{
  "n_kv_head": 3,
  "positions": "rope",
  "attn_scale": 0.125,
  "warmup_steps": 200,
  "decay_fraction": 1.0
}
Each number is 128 + 32 x the weight over the matrix's rms, rounded and kept within 0 to 255. Layers, rows and columns count from 0. Numbers have three digits each.

# layer 4 MLP up, 1728x576, rms 0.132, rows 817-849, columns 144-287
099178169132146138116139078101147116145142148130162076121077145145127078123131091134119122074147112151161081161060184142153113100179164147146125035151153072154121099112104165144131150099140125100123132005110117108107100161171078130124156196122163101129126107097110213141152115088135121122125177109135141187154155111125090085133171106124101088138139118101110104133156079138205154164145112124126101087114141159144102152109154093089136
123115077170143067133154107162160132116146148099125118090129130170119150086120147099142121152145103098099110179117083189142139116094063147150119139126211124190147163175055162109107183124166115114075110106088119111119103147151120112078106110151106111103131065123121125131134124095080060096035101147097177106153129123133109159119120107112140136131163168127058166198112110154143146140075162136168064120120142167179064093099125141148112
179186103152078136127128146094130128181101150133072112128153140128115153111061136138153165093173147084149132132131224110124133114133128119168137087171075132130098043084103176161152161113106126129149077154124140135189112138099220095106127196167194114085072185097055182088156117149145174154169126180144109189174119116122097099165111119127111145152154095119097105092107178102084160109134068100110124107103141107174158134115134111146113
174214136138096138153115146096050103143057083136115089151104125110148148149112050174145154109095103166145044132067152101081124195117164082150102135126072127121102129107159088172141133115152125215074110133114170134150134106133151171089133078069137149172138147125109095153208184133135140095106144114112115169136148139245113120122136229117130085107123174155200124158140111178123112106087165139124112033100184113172131159137125164122150
128106143099134210153110145181097138125119169146102128102153163143085168163176114094110162048129126113173094074119123124072135149126110120142126198093104115133132134168097114115103117141138122096170099129153109120122166120076150158119084105121095145146174146118105104082145176147102169158108131163157105086129140103152133134151155118127110147156154100091156160143083148103137168151123171163114159171107129142147158190142095141151157
123098125153166122141154161151080113097075134184089111089060148162135141079171123123161120107145145115114156132086159133114131086085159093114118104147187101134184111148149188086155138122076146094085168094167093140109124130157090141131120158119115179146144177154157108094155215090117156109070101162118114130124132116091117120200101117087074145103119070112104131158125082163119158099125124090118123127151128138112122167088104127176166
127044108157131122120155124139164130040115122104118145062152139177134190135082119082108175111165138100123094125163154113156162138138090147081159102150120123152129125147144124149136173154085159103117095126117111126071162120117132085110179062102076144118157088134087186133153162118135137070129083119161092141158107128134132122123158103126105143094181174102140167110064181095138154116135089119132093163158175150102133100186128069085115
106123134131117121151144117148086150144164121125165115131145086074172158066107059099071082152145157103136125142139162149152101138111100150117072098181066204156154115098146176153049142133082109119154129138132117098119096118097139110147147156067124141187118152152121111122085130105124105067124122152143123125119093124084110125155168158127114145133102147117146149108167153129047104074106130105192096070084118171117137146159132149114119
115117104139158146175114183114135122128134064153076134133151113165099105240136156134126146108169156100139148186160121090116175136159168120207132159067115182113096093169208098162202135169150153084149068160145139127141102098116130128099176138132129167123122097171130147178110077042143114157115092129130207067103070110141167109121171128145171106154073084159154059121129128098139132164100078119098176165152064145112157158150093152162156
121142146166158148097162159146129131185098121172143135112110136117154083128175072116111175118114166102131155126141122088177168128117109170129109163140072131162177151083157125098121177081156120186121124141130148083148111085105128127159155091152104139125144136164126130152166138129131161142125123202129131134095146065087155145134197158127117126134165131138119112161114132171133149150171113129143097141183107137128144137135160131142131
181141117136171071157180092176130168198146116100092149114149163138139147172060192105145183063178104063134152113110136150134143112166162085149188087122151070135146132082145190157102098150141125155111146123073172163106173144115190103127146187125067124165123174164141115127134096126113189114108139172090148041118110162092091147199164128101114092176116128144097152181170100140157121139170118103116105118140139119092151120088116159152094
117134113155160164152089122137095107110155153125072140176173120111173153141106134112128147109104150142148111074108116121151125118170165131133184190088146136140144082107085088140123144134155137101138096133089099101115157115146102109106085112173087142182138084093144129146183103155158120081066060118136174113092121157148117176159187126105135141118086151172118105190082175120126100134058130142151107145103123112109148049176126156088108
119137126105148110123162130127110147117118119192155128154130192150086113146136116166127150094143127152082165157112160119135114099152098139142113178107199146130095060137115125089161119120098135116128107148134143103091103133109104112140166086092122126127173118127105085104142078120138140111153146066112088084174115073134160150145133143119091123111135152118103107164110080093160139129177159123139081057123108093162084125138134163137105
131130114147138136079173101091149185146185146120112112145164086146132131080071094131114064139152102123134102171132085117126121165117141143183131167102062096098162076097112088145089094170161152085125137216087106137104158091095123105125101131109029167180117083104161100131131143157144120167112169126105160176114142205123179143117160121185087078095143079151153100122176183181108099128157118164192113187108147113213183116175151126107139
164144152111111095152185171134128105088105129076119170106205101207134184140089047068177125171064151121094129136163189134179114166152145080094178130173151129121139112199124128104065164093132139136168136128117135128126132147106121142091098130158087126128175178187121142131079147156141174086089101132091155162162129135159170117135114207103146137139145147129097110079134112136141154090137112149137124094113167180109084135075151121099109
121159132122101101135085129155178109057139093177111119163130081154113132082154157152142127131084094121150161181151103089124209081144124114103135114144141134118139108175105124124120101058091088167116106101076092080119107117138126153216080124142097161127142113157120091166143131097096154140159167144145136206188053099100135110077225094175135099164112158095105106129109123128122070195097168160109156175139179091124118148163098080114195
113098171184177110140162125132116135097102140140132147121164116131098143118112053112114147104113163098133134160144078102128162108150105136139098106086178094136108086127143118146128215107095151109183187202077125118096140113103158126130116164085132077140124121157109126088135090146128165086125136111122189122097053108123105151088117185147149171100153089164162099138143135109152112089136084106137119120159121173179120114171173135091153
072117109120050118115191104033125092105109111102106120176144154193105061143112171138111168155114163162174133136147084137119118109152142088139072156134139158137099120097091120118072062121143108121129142132110156149059169173084094089131105146060140170104131119108170102160185131087158110179163139096122135185089157066122095154131123129127143171170160117185134137161109109079103086179133126155101119095141076045088150113129109060130162
125134101160145040056148085138090076113124122120145140171042144118192147116148155137127061155097115114125118083092095087119076116162115094174117119156101099183130109093137122118092206111125110036162130176122078093133169191089114165172185124113120170092115090168077108163124134163151131084100066101153113142095175085084179097148124089098083089144126140164087169159145080103082127144110174120145067127120068110118121111163090100122131
193082134099137181115123096147148066156164153147074153115100149157179135176149199108115126108098094191093100113113113187162131132124085157090167124138111126124154108147143077095092188124070087132100123139139129179187149183106165141085123100198164142110079172125073150168158131094128128110143047090105160133101150082127138135128105103126126132102130098099113095144155151137115163076131164165088140148140127109101144111143139112171113
147156120137110169087190196143123097170100127130123107103128177130101125073124131103172114105165161155098119079062113121169128109127149129095115131181091122109108093107171107143136110162123096112112081154123135163079156159155160120131115165151125120110131147116130177170187104147141185101110143096104113131138130107091107179109085127116082122114105113129164113119062102127161173106155114111151113094146163089157152133046153119081150
128144131136121151153160088116110108130151152151185145080103083115164165109121148148134130120140119113157050149133154101172118155130111192089133142063098138129120198099097123113098179138120108109141110118149105138150098150068103129073129143157103173154142108104126152108110120149145116112085146059099100148157155062108162101101142085174105114102131114128177159149133135112139150096118136106114098131112168122100140151163129091143097
141145103100170131136107121122096122144160105153087094132198174092114185148103108130139132154164122069131068131162107125126112157094122127130191100069075148082114181142149109153166102171153117110159123116166103096073086055138079128111167119123139087056124115149120122088083086187112156133157133123101158105124063081100092111148069125102181078159120133108151158112156065101106153137142100122118111186142147172176167116108157101143162
132093199082188145110115168172114116130163156033134100116174135138133151100111146107134133095097177137111157099087153093087108167122126114189097143086145120126121089172086130183132121131142103125105166169183085139043105141135084148102151126151077077114102123140138128102150146111053093146111112069131148133112131207136155119148060071142083178158154122177092176151127076122133140183148095125155062086144122150144132157147123140148161
160155155077152132140109096120142060073091134183191133086090094168111146122060078099161124071059183084136141110190127159152154098140100162093105088137124096130145156075115128184118124089124144092108153089172129107118099128093144107139178147084067167097146152119100142102141090163120171095075120069100118180142139115139073038136140073115124132157170097093138126188120091168050119106141101179095111120105121123159134189113059091129111
067135148104165122134099132112099131132138089143140090151153108194155080112139099132076131157127095163122106151153135183127087153093125094113168149124067129144080145129144136110148114129111112137091083146129103104117133139095121203150158116138089139094155082155123128112090120200130079146091072135159159147167101080137110130147115106103085122124115164157119153098126126118136133101088182132105151149146123142170159138138045179105080
090100150128080067183126214138087027153110218128168114091135098114091106155109116179137158155119154133127099179094135148125108134107142145176118130160114060160121117125100134112155105152106135205136103114095137054096164097088123144138127129065109174130117108179139058120133096064105114094148101101114089112166122082167090124121077096116074128129143133109061133117151116136167110188088173183154153133117127179147103049130125168149117
123137140121170102147108114149166163149090134089091061082106128080110121087150127136131241122178187112134116147143097100089080129114187154125141143090103150086142097093139126151124184114113141097089184163128167149111140097184069088104156143090151130174147113161127141125121117128047090118070120062137165152078080171146209120111137138129110134161118100124096123092135199087092121098134114135121109104141153106164078136109155129158127
122160090104099099123118150150128092121117150117137102160138127172145064207119130180093082122115153091165107115164141153091175096124144167117132119161074176125144155164089096156127137111170146085035081108146128051194181175159132105210132147076156082077103167124182135099150128186143132129154073141160133185156078165107133124173161153144148128146184147106131111115169164179104111145130157133125132145087097110165109105189163094123126
139123142093146144112148110126170136167166100106110160134138172105119122124123134203117145092139108190129183149072124136139092094123106148159185168106127139140126147135093071135124045090151126132184125115123156183178165125082097132087163150086137080076101157140169128079150135076129145105099080106097105086137185116118155069168135140075092099162169130067149098137180083136054140085104143148097156087036119100118124133199089120100132
057153144136135157144191126137165137168075121124184173142173194131124102088086125122113085091111239134136101092160137158092119144127130154115145166104109169092098107116160109156114153140091091083127135115122104078144133132176067094108128132082101158134112124079122073129111161146145157146106131121077166224170156118151136053181110157076158135054125089108075117163111114049194157138109126094143214217114116139123121084141170148070153
188182141126166139128111207106107138145109127150112136131140144120124131131098151098130149106138128077139125131088176188104139191136166095152171185122146110116158109104117177111131106168139081181129119134136147164126183105115137177106177070130131103177178139153051135166128108113134135119136119144070123143185117182149155126156122216113125161168146128096114048125131175034060099110180165066178115120114112121169123136102123166130167
145087130085129029125139134125095127165135117188083124119139101089135165187124080130160125112115084127128188173088148102086093160167218128158106102124197140079126151085172113064151241195161077084088165091132169112085076132156186158114169121168112150118134156142131086117101140138133132138119165086147093038174143119115160088129086158160120142123185106119133168065073126131119154112060096144146111156123148172101148065130131110149040
# layer 4 MLP down (transposed), 1728x576, rms 0.143, rows 817-848, columns 144-287
162066106118132123156119164111189150124118100112216095152124098131113145200137143128122124131102123191105129151116168165147132163114083124122143171124131181086123113077112115130131111091113083145114055063129139095157120137100181150113105112176146116160150155098093086100136098097169160111119098119176078151204120144100100117171138127140134138129127168134124144116162123172088118085094144133219107096159160102150166120115183074157138
108176181088154114100125111120131161118143188137145049214137140083105118036100138096120124105146109090101157146124147126131110176054100070098119165147139104134166082139079119072113130161137150074168149110149095107095152173139152121077095171124149143148133179116045081108119093120160154082150115130154131101222115086173159125090146117142113173168137095107131169094161110149153168172167080112107122160084146145117133122117146077133083
135153172142102154121140106067173138180111128039162101152156104145107145122116107131157151156142132097142171089185118171138124143092136172105122111090118105176079108157139192112126087120133151108068081143109078180151156155099118125142177115181182077131079171086129137135166179062122124147124174083143172185118090128163091079108023055213086152129128084105142126096112152145113070100132145110142139119135113178145130094099069150106173
102133094114114120127093131189162148100104120171131127181077112091184085165113072146140075229099132115142095148126151168143070163118092149149169153132125093082148137055140111155119132114151156153176104097131150115133142139138102125124078090156144158078095127117151109089151139087168076158122095165106131191185156105151145126180137159113100138112170197145146108140105117122135142122166147130094161059083170119182152097149110110101099
063114151107166120113114140106177114185106145133129140118157110108126092130101158110182121113120101083115132144099103130138173077131107123147088139107090118186105103069143150100113137161079164105117112106134097111102165129144139137152097149156106124171178144151142078057147118154131099111116140154146066074135128096093191194058214118134113167174073163120143132171087131104099144120070171121122106115116113161118123201125074128139118
183162108145102127141092116152140195121127200062128077142110145081106147109142183054132109141141119101111167147133170195125137102060085079120127179094148146151110126089125094101188144072100159151117122113131140131122163178165125117124151150169130134143154085129164165071095186156051079107078097102162166120136115176102141166106136132112106116162105147210108112067146119150153084137146124170152133087131112127121108111067079133114163
095110150143097099151104133152140117126117152153127174119118114144069138101141145077135084160148093154067152127147106105064146149097123150142158155170160145119114134154162139103166133150123162126139105147174098093167141119093147091151184131162119093101111083133135098072124147189111059133085123159187141104149101175169123093121053181067131106138124141124064057134111094186135088157171120115207103206139094144128150105147109074130110
114148105122125079109144155052148080108157119114129151132146083107141176122106121185110107136192189145143125088099071089158126115113132126143117099098083138158122066105107123121132080172144183104162142145069119139106148098067106138115133157120099111141163099130117135121111093145187139100166075180165132189123105151132132137102107089161135141098123104105132120116168080096144145142093108102094153143217146142126085102144142226084133
108158120150154129135130130168100113149092172173142126155153148099155130127127129170102142156121052085177109148192061154077137143150146098122125169057101084155115095172095099111115115141101154146146155130105152102150173128159102144115200072125134136081115134156167061114111105139134121116194175141141112161110123098143150099133165151145150122175167139079148120119102107113147094123113189147146132139106197142130148092138112176112088
110132126121099173119110186148122130139129114081142126158177145134125126130173127171092123116234114153088129098092120112102098084151089090129112108176115150126104108118094091153111105132148131078118078106163120083091106173195101108098106135084153153070148126056104117136168098106083140142141166095126169146117119194151130126130131116123118113112116121093142158154097128118142109128118118093123105152142128073101102156164114135124109
108119171156151092142139132133154126147080134112100144096088078141193145140104092158092114130103116214145141163125129162099136135095107135062037164128102206142118151119099147131120131193137108184124113157136103167116217106096095143091148129112122145145099122113080152104166147115160126108173136097176144208122156119126114118133104145159106182074122159117142152126154114136097111118155127150177143154121119073136171093161130189115144
105063157147093156163133147103105138150161150120158031150119076129120154105105125226098165104162087175105168075112133177099146134170125149127137148089113111095157111132153100100073178121136107117120121139131119164116089126118137127078102114120158174149151121085148111100112132168126135072142137187073049089113128125147175094148173124124118042144113078151098112113091144095165125098169097108169104121068154093200167145146120094119087
134122125155115133102150050076135107108152189158152133097111145127119120134161097072158120141082082100144135136152130078104170106119137137078143105150094134150119062186149131145128120156131188108186127177135114121097112099146134055169166121101085120078098158122141118150123164057149105131143148116172118127126113118097105091188166124127131134098142114123170080145137112112100125114139082111121116089102064088170085164151086136114109
118124146093095088102159086127101169122097138120126141100141139161146152082130148166136123137136083200100108097129130142171129124143150114178164096101132103115143083197178130155139082062185107138184164147128131133102112122165086062137083161154064130080177129167096116130152108100145094073154128133166135118105132156082109179129148152073123108083088113124102225066163082115137142182090183117135089099121068116159121110171159119107138
095171084154146109096170197142189113086116087184114150129150106160165096106122098130152089094138145126111121125153161138154129113112144112157141117146070152128155122116143160123063116077175148069120140161142083112144128127151113066115130077156110113048137126139134114103140137159123137141134118134210115116141168099163090138174135187135111054112117157122176137137115126100081120170108151134123071179119132119107107130193111137156071
099154068105091130180148068149154139113136121134109160135180140116113148081090139139168128132105154081134145112149141053045102121126143114131157161151167166052118163095183110134131112169182054110099066144111095146128092115199108097175106131146137117128143146194134159146133170132131132160099172160083132164135169125124099129120154164092121177099129079150117146131136167144094167129114133119151078121127118167092116123114112123155155
097164100110154156101166035125109169120103082117103194085163155149123104221103066133130167184171147132147110111140173157160134115175114126087139153182120156144111161122068106139091108075133125060165098162149135134140163109060115116110163082133108139139168057158181130120132095123137118124076137120071087048136101160140112125103156190175187089151124072155112175171133147169099150153075169034126128120132161157174122125142194103088121
095116135142096196149120160140104127137083110125080137141135067117181076156191118120129148134043127096114151125135134161135119151130164174167113111153083079144088137101094126108158095117149153099108103131117133118203122130171067143141139065095091157137136113128112155200109117110207130075117130120102165153139135113123132141081079122132135156150084156088129135147085104112086130132090094102108098145136097073146152135131144122142204
167106173160132120184142145151096050130171157066136134139144123134157075118149083090099094091005093103104144114136124091158149055121086097195088121146119085162104166098145161122106152091101162160137109095106173154130165115212155172165234125205169193102056119170160114113106197114125061127142110126194173133124138115145155107218142119107134106170157160127111118114130118114132159145092068128109085141111137052161110105162184183123080
173141082104186091127066074168156118125100143129198159148150124137125134158154103165124108110117154163107094156107155156054111141125142149194110113149139128068107087160161115129163073126122096103099168178114150068121111108150089155082116111161123092111125110122173103148086124113179111118168102154071138109136135085167098125091095128135172139139107159119103065119107159158142139120144115158105127083086185128101118138202112160150099
119087106149117133124134143156165154136134116209089088150129142154080118127136163112076134107111101163179125158136153101120140124191084158143139147131164074109121103106175066100154132125130139167055136100086085144094135114167107083101134162080168110107106118122144137086159165123103135076079124121135137115062108095157195122127117046117176155191140165108136083125062158131115181131144163131100102093171160116145126088070185110105114
159163107093114167152093138125189150101113117106130157146159104069120093132143162126111163113119125127137119145101144145067140165170122091123132120137102134129158154126149162145150173143098104087136096153153159084138195130118081164118168115169106109130125138145140117109128125166131151126172138149149100091158157156138121111121149124171099108130135116152132111142122112184150106142132131119158127117114088123093124111123147142146124
105134157182112109065108110152139153110136132170147171118174138133085196130204173121143121078137093030080124152102135201082092154143096093076151094152175104097135116101164137078143152135142085100152178167154079104137085162164082181103072116126117083109146127163157171125136124089177130198158141103149148140098092199153162118165114157170155080079154081173151163196154094136114144224111047103140133164143153123196159151149105103122167
143183126100136147125172122095118107173166131139064094097114138118153085106141127100129143048127166149084126131139109136158142160100141075169194102115131126140121078114128087123090139119089112088155159178101189131130073121117172141056126101178177180154122135145127202151140178133092138098137144140212195167114093159148143128145122078159146144118139150094095154122136131158120191146074108102080066103095124202115120075124144116122113
132121136167116096114144125102102128136093114104112096140170116102091160103117083090097087167147133160158112130091175129101127168131143141161049103142158186133165110164152127155056085133130164084101102165092091124139102094130130137148140130123110186069144101151103121180132175180106145152111085034199160163104145111044098086120138161150169130124107158124118125154174123146143130162042169141184070087157126097108113103109073091239153
189168100151161059112105154118132079099123112059116141141122146115115107160123113116089138117128045088090095139161121092153121097111171162133192121130150175139159123113142066098140095128133115143138087086145115148135128121060173134123072172149147089090071101122164118168171131127111115103078144108146130117098140146110100154115103169124099153084155100130165131168124100148156189127151162154171153065123047085154118118172068185185095
093167147094104068176154157134147100104139119023141173148146142125122157111160145107196148114045122139094123087164171109145087132176160118147143130117113140097119119094124094184119172103176100162123076117118123086129122129175166066122142173108155048151135151114121162149151117108107124079170117057130064110132167108092130128191145173134134193152088139118147156105131118111172130160133078136083100166117128146109127113188139104148132
138125091087121117159089102164105167129146146085110136115125135127171082165147117069154142137118090150150173116156106133119148121134089062135150174085158088111098161151081171130119140134133148072129099124094149113093133105084165131137156112107151155147118136177130075165163071071044161101121127112167135079078165077103143131133202136135142128134146090098128128174094113092150110105144072115104096151111136149114137122094183131150133
177101148147133165083185109071140135132093100109124100094109167163119124126105148106122142107164073114076152079107118125122161162130112105116141082139121138142080157078126124151143141139130184111130083071120143122110188104172113062073090154100147122170104160112124115116149138192139164151144095113135189119136143166098112139123121155112137172094144159095139172099092074136040162129091098217070136156135083162136144129087181118127104
100161086126132125137104121155168113113122036073090141143146159124088120113147151200173172108109180147056098095111106146151159111140065163090184170151147138059185119122179108147148172127124106105132139171105075104116101111130122110103088046105129147138103103141125154129183094078093110114156138145146139124163148140177176143097143109169070151153188131138143055140122185094104100095122111128112152087115058087112169123110089151089106
169145124142095177149125109140184128144163170146089157110144141172149128123132111125121139142159238201130152106139196143110099151128077173101095149121126162099158144117191187141176150162115125118130139091090107134119142140124138061121143095123134152105164087202176140188102190129159155203115136154091079137148120085139078220133160130142081137072065029092102157153144077089169138130124087154163179110088137107154126066173212119136159
134134141142138090108127139072130184078127192105075088124110103196139178081151142133075142093106076115153140149104115138158133064084079128112191131165047096183180180136213115207151109144139132095158112092115079117125069083138129140158155159066156141153170146111068147184092174136145053113102181079154110123105111130100125158193184083131191118101154187111085130119112084172097112095133089155103181097127081092113158151138116096082184
# layer 4 MLP gate, 1728x576, rms 0.13, rows 818-849, columns 144-287
163168080110114186100100127153133181042130092109115159168122108101127142144142080127120091088114058184125165085120090073107120191109114090174116116174130107121164176146215121093158123113158140095125162164173134133137100168109169181196148130097162124191122108077129096152113137080143130176134159106103159097101160138106155175112122131100052118149116127132106176129167100128129096134089115148086095121107125099136092158162114148106122
097109137122134130081168114062126141125123133100098177102154094124150136130115072067138142096163084127097157119108097182135175143144122172166157143119151150139171118120067023157133083143086149101088158067073151147145107122119184100193117145152161103110199130109152108140125135173075104097065090161136138117125165061128155124130106125134122126131087129131125107138139166145196121117164119130114125076153166090099133140161186117150113
131140160158183126104163109120096100135144142116142107149114196169178137090135139093101144110126148113216126159108098123169136145159082140115117147156207130072107121164146122088184119115169122176174134095138185117058107060092169137151078147146126115155160168107086067143114178111152110121149133133135132125151104099213150111132136114118139125114048124103102140093142145130096115101166120082113119139169187145118126122095145083133144
092127138131083124139086152113154134121149169162179189126086160173109147137108081145177134129104110124135210104091052108127106134143165109138125152070156151140117117144131070129225112089158117112188153134151128122096135097131124127129128084130146121092147118159110171098089152138083146099104139195176124073202113169146133135164111112117120090149117126146149140186207154128122134125106144161169160062131133113085171110155123154123106
186167157161096128052098177142104109118126157101160130069127082095122123115132149108133164076142155129135107120100159144103190140102093085167102147112161191181141148124160136164159165097125133141118157085173171140149153127145172094105140174120131137106103099146092167127158131218119162143156115141165118154168114078079104078131058139131109089138150071170190094140164111128085083105123091071108109144109163072137135137184130120136143
087135116099114120123109117120144123080131154114123153131130105151173133119094142131116114131128089108064105068143119162071131145113187062130135113149140125092098136127168155141066136108096093115133164133089137165116156054139141149177175159167140107100160074125095108118090193135107109091156088170173107163176096151165155174093075120088046083105159133127190089135098084132162132105106131150217118111141116124170083119195134122106127
103158120200129105112130147111088162097148107120138136108132119203217096166090116144103103132120085114066160181099131128176169098152061119165150173137115108121141109157114143109080122159136083114091106055140147099174195128162171106109134153134083048021127130118138134132098110121099142166161095110130129064084081119144151187151152191071078123139099126169154141105171166099141118145098125111187137119176114111137161149144090153140104
114127144161122156051076131094120061179168125109104142176137156202086153139107111113107141138083105062083151140182138140153136196110137158119163118107113107082222159172140086135084153135123094152116101165050134082108178104111110109094099174157140116131149123089085134091169117148066149106137076089187101116173155144102146122122089115170117130057163134138118183140104119103107109163102134126094124125097091157143092051186155129104114
124129190179127135131114103143174130086105137086118160128130147108160138131090134099112119117242137125124102068149163136153102108148080076144100138122130159080096061107132187134144105091122170062115083159143054173140166158137166082118122119169119198132081130132113123140158137103149146117128120156094147176089127094150177044126043127149072129180121091143170093140114127180137133096097093157004140144138114109154132136120141121118091
160139145126093162204107159113116144144195111177146060136083136167089139125127155080184133100176150085156142091178143103179107126176082161120206106147224118104116050199090139137139103054095135147188156119124118195114043114143184083172168174142177123183115155124081116179083140103101130147126133215087095100123111117126137190098147123079155075234141126147190072026130138140160084119095101124083171185091132208154160205061203103109126
106095108130173077151214128110133148102121131097132092054159134142175099141154072134170045149112086162103071123145147128120177115124122114116094089147120103158124156121133083112123079151040105153118151112117154142116124121112100133107112099107138149108134140090170127070112063132099177167095201143108212214115107149081102115076172130144122096114140186144094166102155165054130095123186111099105146156132119163150116160103152156117130
105097126142182119121135155117119060078198136104144158129160154108076134134131066107157043131082097094157125135156136147162115107127158101129135156179146098145097149132136083143095143152134138202162106109140118142094092065123104066104139102133163070118070063106148154155118207082167144177084094117112131096094161152128091163094080210121126148111100122072134163141150139084081117171136116107129163102130173163152126128128133112109129
115121147181145119183112140156131189177149117106152088135081159129160110111092111134110114180153135136128096111083129168165130113160070174202112161119166154147189111142209143164094102160160142147148117110131142074111116130092148137135113088154141156161137106106148133079142086145153163161127133143101131126128141147125189053148091090108119128103155149150167143123128137117137118178087083104107120169060111110111110108113135150122127
143156126151147178176086171165075141145110149120121132085073179189096131150129147149091144102081149139089113124045124143133139174182216114108123125172157097078121172095123104108128167119186142085162155095165128057152117098166135122126160122123118133178164171130153144096102091127148064117174156112130125140124148103194138151137106108106095150096138115077113172087118108185085065085109094166131085126079175117098105086142115161123148
131109136204088098093113162091141115103172111151171120190104147169114113103137138168119064103155117144126133092155107107137179147182088158125140113092103087125092098039192127188144107141081107109068123104195112125150153103087138112119153123118121110122099120140124178155118198170140062163084154110080191182128139140112148110106211159060120127093162198150108056117081140156133152127141119119154138155105144172111198095113097124152132
177066175080154086078115104153137130128134159127166141099159185124121145160088165145170135058076195153100146153106126117143156071178055108147193117101186118170075159191111157133101172180126197110160173147135078087106072119100132108117137179081140090125135109088089110094156135147150059119148087152107177174129076150069132154144102100078170146167137122120145102067114095138107133093101137148141086125086167137096109126143136144141124
129216118153051138107204135120143101173134122093111148153161163117137068139068152087194117147189133132185103147122117129126099118129161110127103167121206163234113148153175097111118127154112138043118134106125121096129159129135124140129121128147112152098060106112149111088155155129095107144136114084121153123100093092149157169085133144155117096121162104227106168138120084140141080184136128081080102105192127121160102192126117093120063
143152087162136165122147136136165120188173133132088091131232190092163083132140085102179152129175109086114080078165158100120137119127135140134162138119159137136123114077058115122171146151138155201137119116147135170106114194121091095093114196069117115078114129118147106142187111143142173171153109170181192197129075164084097198088143106132067100165132096067199132119168141167125054162146085141113155153132119129137170097091145141148156
125203099148170113100165155091120157080130124172124135141117137079193121118145040091192098145122169127091043162163178126086121127088158135121149194097078196111072112206144019113141136126135140147159164132072179147126112115157093100159136098131112157080126105131133152128110110130150158154075151124149165147154106106103117126076120120145120142117131088134134089136106128120136174134148148096122117176127143177134124135139159207115140
109091091100106158078187128087098196109158162179132086125133095118157091083118046117061133128174141109095112107127162107042127081101127145117079149108119143146150160103131127170144197138124134127168118093124133088112132147174166165103122098165100160132126077093101084160106146144119105114129094172137125114153153096121091166166096142145138110147127098171145134106153150188132068108160110086137184151074110139091137083148084143132087
115167142138109155099082129116109153104223146147126116164154107157161078113146060112156114153108078152153096151121141138175133168087147139153176077129119157153137118100090121138121090169177196104176151083169097146180095143118090178085113120110083109134110116189095217096155131144128054092146138050229119112119121116102148128137110121170154141112150128108165134107167166183135131116122108110071146121155143153173111127102103141123071
104162178127117108130200212135130188097098140118147051100108146105189140158141112117133162136075170064079127100096170102185147161160128149120139092141146101083141155142158163154074095126127141176091047101133095172167158099163149142203131133103145180156106097137136056116170110151081120122091176118116138073149117146079125151130170132122143146151161081163176160155195115094154132109144089143143133077139134148062165090114144133078235
140073112150136132164138136164130068175058127033111109125148090097137135138138119115041060142086176105114053072132146152129125112134146149143129123056077145153153031165154144132101153052152079116135117120130211160083109072145100114112106093187132131202062134149149118108109128130118147094096162126117133085096114155121079168078122090235085118081146131107201101145147142135090081134115168108147191131093142230123158128124180144118125
135135105119120126129149127138136141102139125118148124058073139088172150158147165074126117117127108063100095148124072094139092191124134119161106164103125093113115098104140159104159160094162090128165114166144106149133128125133161131152123136123072150079127109186140136175105064105145130127149158133114137128130114087080098155144219152116131131140138091150143122093075131122141150074089115176116118089116120119153121117105200149101119
133122126071134114141132096178091065179082099085105102091152198146119095124091144126163110124172045132191159126093081146107156105112099185122091125119148129100053133118125121147171096157126164111127153118168147105125112118112119129128161111159113045099085141109122121173088177082123142187070136144126138129114114098141119186129140090106099087071138150106150086126111128106114235119085075143149090187144154040120137062105177080127110
087159129160187119079078124196090149145123086148085149067191170117074114094146162116157167128117110141084114093136123130168121090174109104095150125047110111108127110093174091149069172099130152069121156099108088115083132141166062147170139103112185166080139117069137184131102145146097174121102095151149107142087115118154200153156124132135110096116056108115188126192220156047117129112188124198127153116163132135181177125120160194135073
113109161114116098160133111137116146144099080156227125099137168148139115162089148217062138126103182132115143099129180126114132161141188157129135142170140144100114150093109095094118169141076115130138140152134135163174160099102139124204137107109129089140086124125093100103170101103109114113149136134177152094106174086122074110116133135105150141143121124122149165046112086205121139131183182062169177147135135121188103118161056098125095
076079123120119149099097083086136132131138131124123101122127098078152178167130151150123181116179072157116177193187141110117105146188178118115156162089146145142108140107121101118072138080114154069140111083064111128097132160149188158182100144148158116154103085176130199115123090058149133124150090143096117140117143180136130091148104152120130123138176096153133132112115069129129120150153144123171083160107081134080127085140136136086101
129090112139163187135062137129148108109086143111096133176171116070126110148094151080059060129093128105157122110032146185134125156135119118083107179146109110098164123150143080166127162169138125142089146139083099119154178102141140103108081112081133155161164127148092101113131112148120121123080144131119183152151087132112114150126113097148135135157194116152093175071098167133075095199106150170129143108204134155145090132142136096132144
067158120155125165156129091148143104113166099112164165154125144131153114189095148104094097144107076114147167133106147093118091137117160092119103085164163143126084136106170165118086139066130190126147135087111136096163109183158076082115118156169099164108109116138083132067154126167059136172092164046168077155193149105113180144083179177138117151176120098118131102175146130122184061164149107144087158199120168087101132091126028086080164
158108099173086093145049100106145161161123148130124102079109111164165089193128146156169046120125158114088110135167136082134102108130143110122130053126082105134121080104102136142101185125132140097106103164110114133159073159119131101163095144117109147157132153139187103019148105039145112168128120113139144085112023069116134122111179100110128120129113167185073138116075100118138083149102105151144152122132148121114148170156118057153098
082086098064135144126126101170132160137159095052149139145157150140106143096113163135126114086117139136079128153148107141096122141069106128187173155134132060149102153141129096129137168125129194073114171085129088134108064104112159123122039125133120169085117132093106080090127086116084143099146178144096122181150101101116124110048130127145127116138111126137154163147124111125144119121145175146110097088125114161113096131144166081142123